{"n_kv_head": 6, "head_dim": 32, "positions": "rope", "rope_fraction": 0.5, "bias": "none", "tie_embeddings": true, "init_std_qkv": 0.0357, "optimizer": "cautious_adamw", "lr_head": 0.0086, "grad_clip": 0.5, "warmup_steps": 244, "final_lr_fraction": 0.05, "doc_mask": true, "dataset": "wikipedia_en"}
Each number is 200 + 40 x the weight over its row's rms, rounded and kept within 0 to 999. Layers, rows and columns count from 0. The size before them is the row's rms in percent of the matrix's.

# v: layer 6 attention value, 192x192, rms 0.0317, rows 187-191, columns 0-63
# o: layer 6 attention output (transposed), 192x192, rms 0.0267, rows 187-191, columns 0-63
# up: layer 6 MLP up, 768x192, rms 0.0472, rows 0-5, columns 0-63
# down: layer 6 MLP down (transposed), 768x192, rms 0.0277, rows 0-4, columns 0-63
v187,104,236,170,238,207,144,181,220,232,251,197,191,210,251,144,264,213,155,140,263,138,141,138,146,231,234,236,158,167,170,245,177,174,135,213,204,168,167,162,125,235,233,215,132,236,239,155,242,256,234,186,151,203,163,214,263,148,249,208,213,198,195,255,200,241
o187,106,180,196,224,197,233,175,109,216,224,215,151,210,237,212,158,178,215,168,191,248,165,217,268,203,204,269,266,205,212,179,188,207,257,182,219,181,150,213,182,179,133,247,195,200,130,122,195,194,234,193,221,239,171,227,251,187,235,157,218,220,221,179,159,365
v188,095,180,222,153,170,237,262,168,245,169,216,181,172,133,138,249,161,224,152,271,210,277,196,169,104,146,254,234,188,150,202,172,267,169,140,146,238,188,193,266,256,232,269,206,244,172,194,176,237,179,162,173,212,175,119,171,204,151,217,246,209,191,231,174,175
o188,081,198,255,177,225,259,237,158,169,216,230,205,226,200,209,261,200,226,193,203,167,165,174,224,197,163,180,173,217,167,270,255,158,261,210,204,191,239,233,184,172,216,143,160,247,168,148,186,218,142,215,209,213,160,200,156,263,200,229,196,213,200,154,164,142
v189,096,256,217,197,240,179,248,202,165,175,192,120,197,193,220,153,198,282,180,133,137,173,182,232,213,208,160,203,220,192,245,255,231,283,206,140,160,201,169,189,168,157,220,235,208,197,151,141,215,225,230,249,156,118,143,186,160,146,265,177,243,181,144,229,240
o189,085,175,181,234,159,302,149,261,157,226,205,196,206,165,216,160,229,227,237,183,158,172,166,195,231,178,313,105,180,240,210,191,127,134,176,223,214,204,177,265,249,145,258,190,217,197,52,193,201,208,179,164,248,194,167,211,220,164,215,266,237,196,164,240,199
v190,099,145,244,193,200,150,204,238,252,191,169,199,232,175,157,132,181,169,282,142,249,236,215,226,190,162,204,220,189,172,179,277,168,182,220,251,116,124,253,222,219,207,199,179,133,148,228,180,237,245,251,193,225,186,229,187,231,234,173,132,202,258,263,232,219
o190,108,279,183,239,141,212,199,153,243,199,247,144,172,177,182,157,185,127,172,202,237,251,176,191,220,157,207,186,234,257,196,211,159,189,184,208,203,152,167,207,218,271,165,199,194,205,285,144,290,171,177,219,175,256,254,188,189,189,238,158,258,208,248,253,185
v191,103,238,273,222,241,133,207,212,180,247,161,182,157,261,224,260,158,146,256,161,199,230,241,256,198,145,159,237,138,159,170,184,267,253,172,212,234,199,171,287,213,221,229,251,226,221,144,198,239,217,193,229,228,269,253,224,213,146,132,214,241,227,168,198,271
o191,090,236,181,239,222,152,212,180,180,248,167,231,168,227,228,146,168,230,181,169,301,222,225,181,152,184,158,214,193,186,136,143,188,236,203,180,254,165,206,233,241,266,173,222,208,217,195,230,220,165,121,157,183,229,147,235,130,227,123,183,152,200,203,250,258
up0,091,189,234,188,207,113,172,207,155,186,165,173,190,169,265,229,167,179,230,245,199,237,193,124,227,251,236,151,200,146,204,203,164,128,127,209,188,135,160,98,226,223,156,194,248,219,237,199,238,159,228,185,166,229,239,155,199,212,173,199,253,245,208,182,197
down0,091,156,160,268,245,219,215,142,207,235,164,202,290,142,228,195,163,235,81,192,233,244,165,252,207,184,246,196,216,203,219,171,213,223,227,191,184,217,196,203,237,139,213,194,273,201,254,216,241,206,228,265,259,241,254,149,303,182,185,192,254,170,243,157,227
up1,109,190,126,182,161,130,173,151,165,150,180,152,140,176,237,148,203,165,154,175,250,231,214,272,238,167,209,259,230,232,256,189,219,215,303,199,162,182,128,230,223,273,216,261,187,149,187,212,246,203,206,171,143,237,215,243,237,174,234,157,301,204,220,176,265
down1,126,274,214,329,163,206,135,136,185,230,207,152,195,203,182,120,154,197,186,196,185,210,187,178,203,236,264,245,170,276,211,251,200,193,295,159,206,216,210,210,170,265,205,223,251,146,291,215,229,205,150,174,200,281,201,242,243,195,245,156,209,131,214,220,206
up2,099,267,233,133,215,147,201,230,164,307,192,155,192,227,165,195,177,215,159,155,144,140,206,158,201,272,196,230,135,197,183,251,203,175,190,160,229,237,192,215,142,198,116,208,208,162,157,231,234,218,123,194,128,306,170,214,258,231,175,209,194,276,293,176,176
down2,099,190,190,193,256,217,161,175,267,170,238,235,205,236,228,187,259,195,291,193,210,258,225,151,209,248,209,214,251,172,194,193,222,197,121,226,201,164,201,250,152,232,217,228,195,254,239,167,283,208,155,249,274,135,173,235,183,175,231,154,187,192,227,173,119
up3,099,158,164,214,114,173,188,238,191,261,170,225,234,230,233,195,173,171,136,266,142,228,198,196,179,148,178,106,212,260,198,248,114,198,221,149,217,229,230,159,199,198,225,188,241,168,175,226,251,209,233,203,194,142,207,219,203,226,148,231,217,196,296,217,207
down3,102,216,175,246,224,237,263,250,196,143,135,201,228,176,245,228,212,208,240,167,199,219,155,142,176,159,245,242,240,214,158,214,175,153,123,169,110,189,197,244,202,150,136,194,192,262,267,183,221,147,160,202,170,205,165,126,303,162,214,229,181,171,176,248,206
up4,098,177,222,223,142,155,136,193,246,223,195,206,172,295,232,159,286,199,158,259,231,222,157,205,186,198,219,171,246,232,273,240,190,164,185,158,187,184,251,117,138,255,178,265,272,183,221,227,181,141,143,222,196,159,261,192,267,174,161,264,220,257,266,208,223
down4,095,221,176,155,275,232,195,222,237,201,148,181,185,179,220,209,197,122,193,185,240,205,199,130,270,208,249,183,146,232,228,229,256,206,208,189,184,217,264,213,226,202,245,186,215,147,200,150,238,233,193,209,215,211,223,218,128,250,166,152,231,208,186,144,293
up5,093,234,193,168,240,194,202,204,195,200,183,184,134,183,158,281,260,204,246,158,149,228,181,239,147,207,198,137,173,176,243,281,254,163,208,215,190,198,220,229,148,125,182,190,273,174,226,191,200,242,280,200,242,158,204,176,248,156,239,224,193,149,196,217,257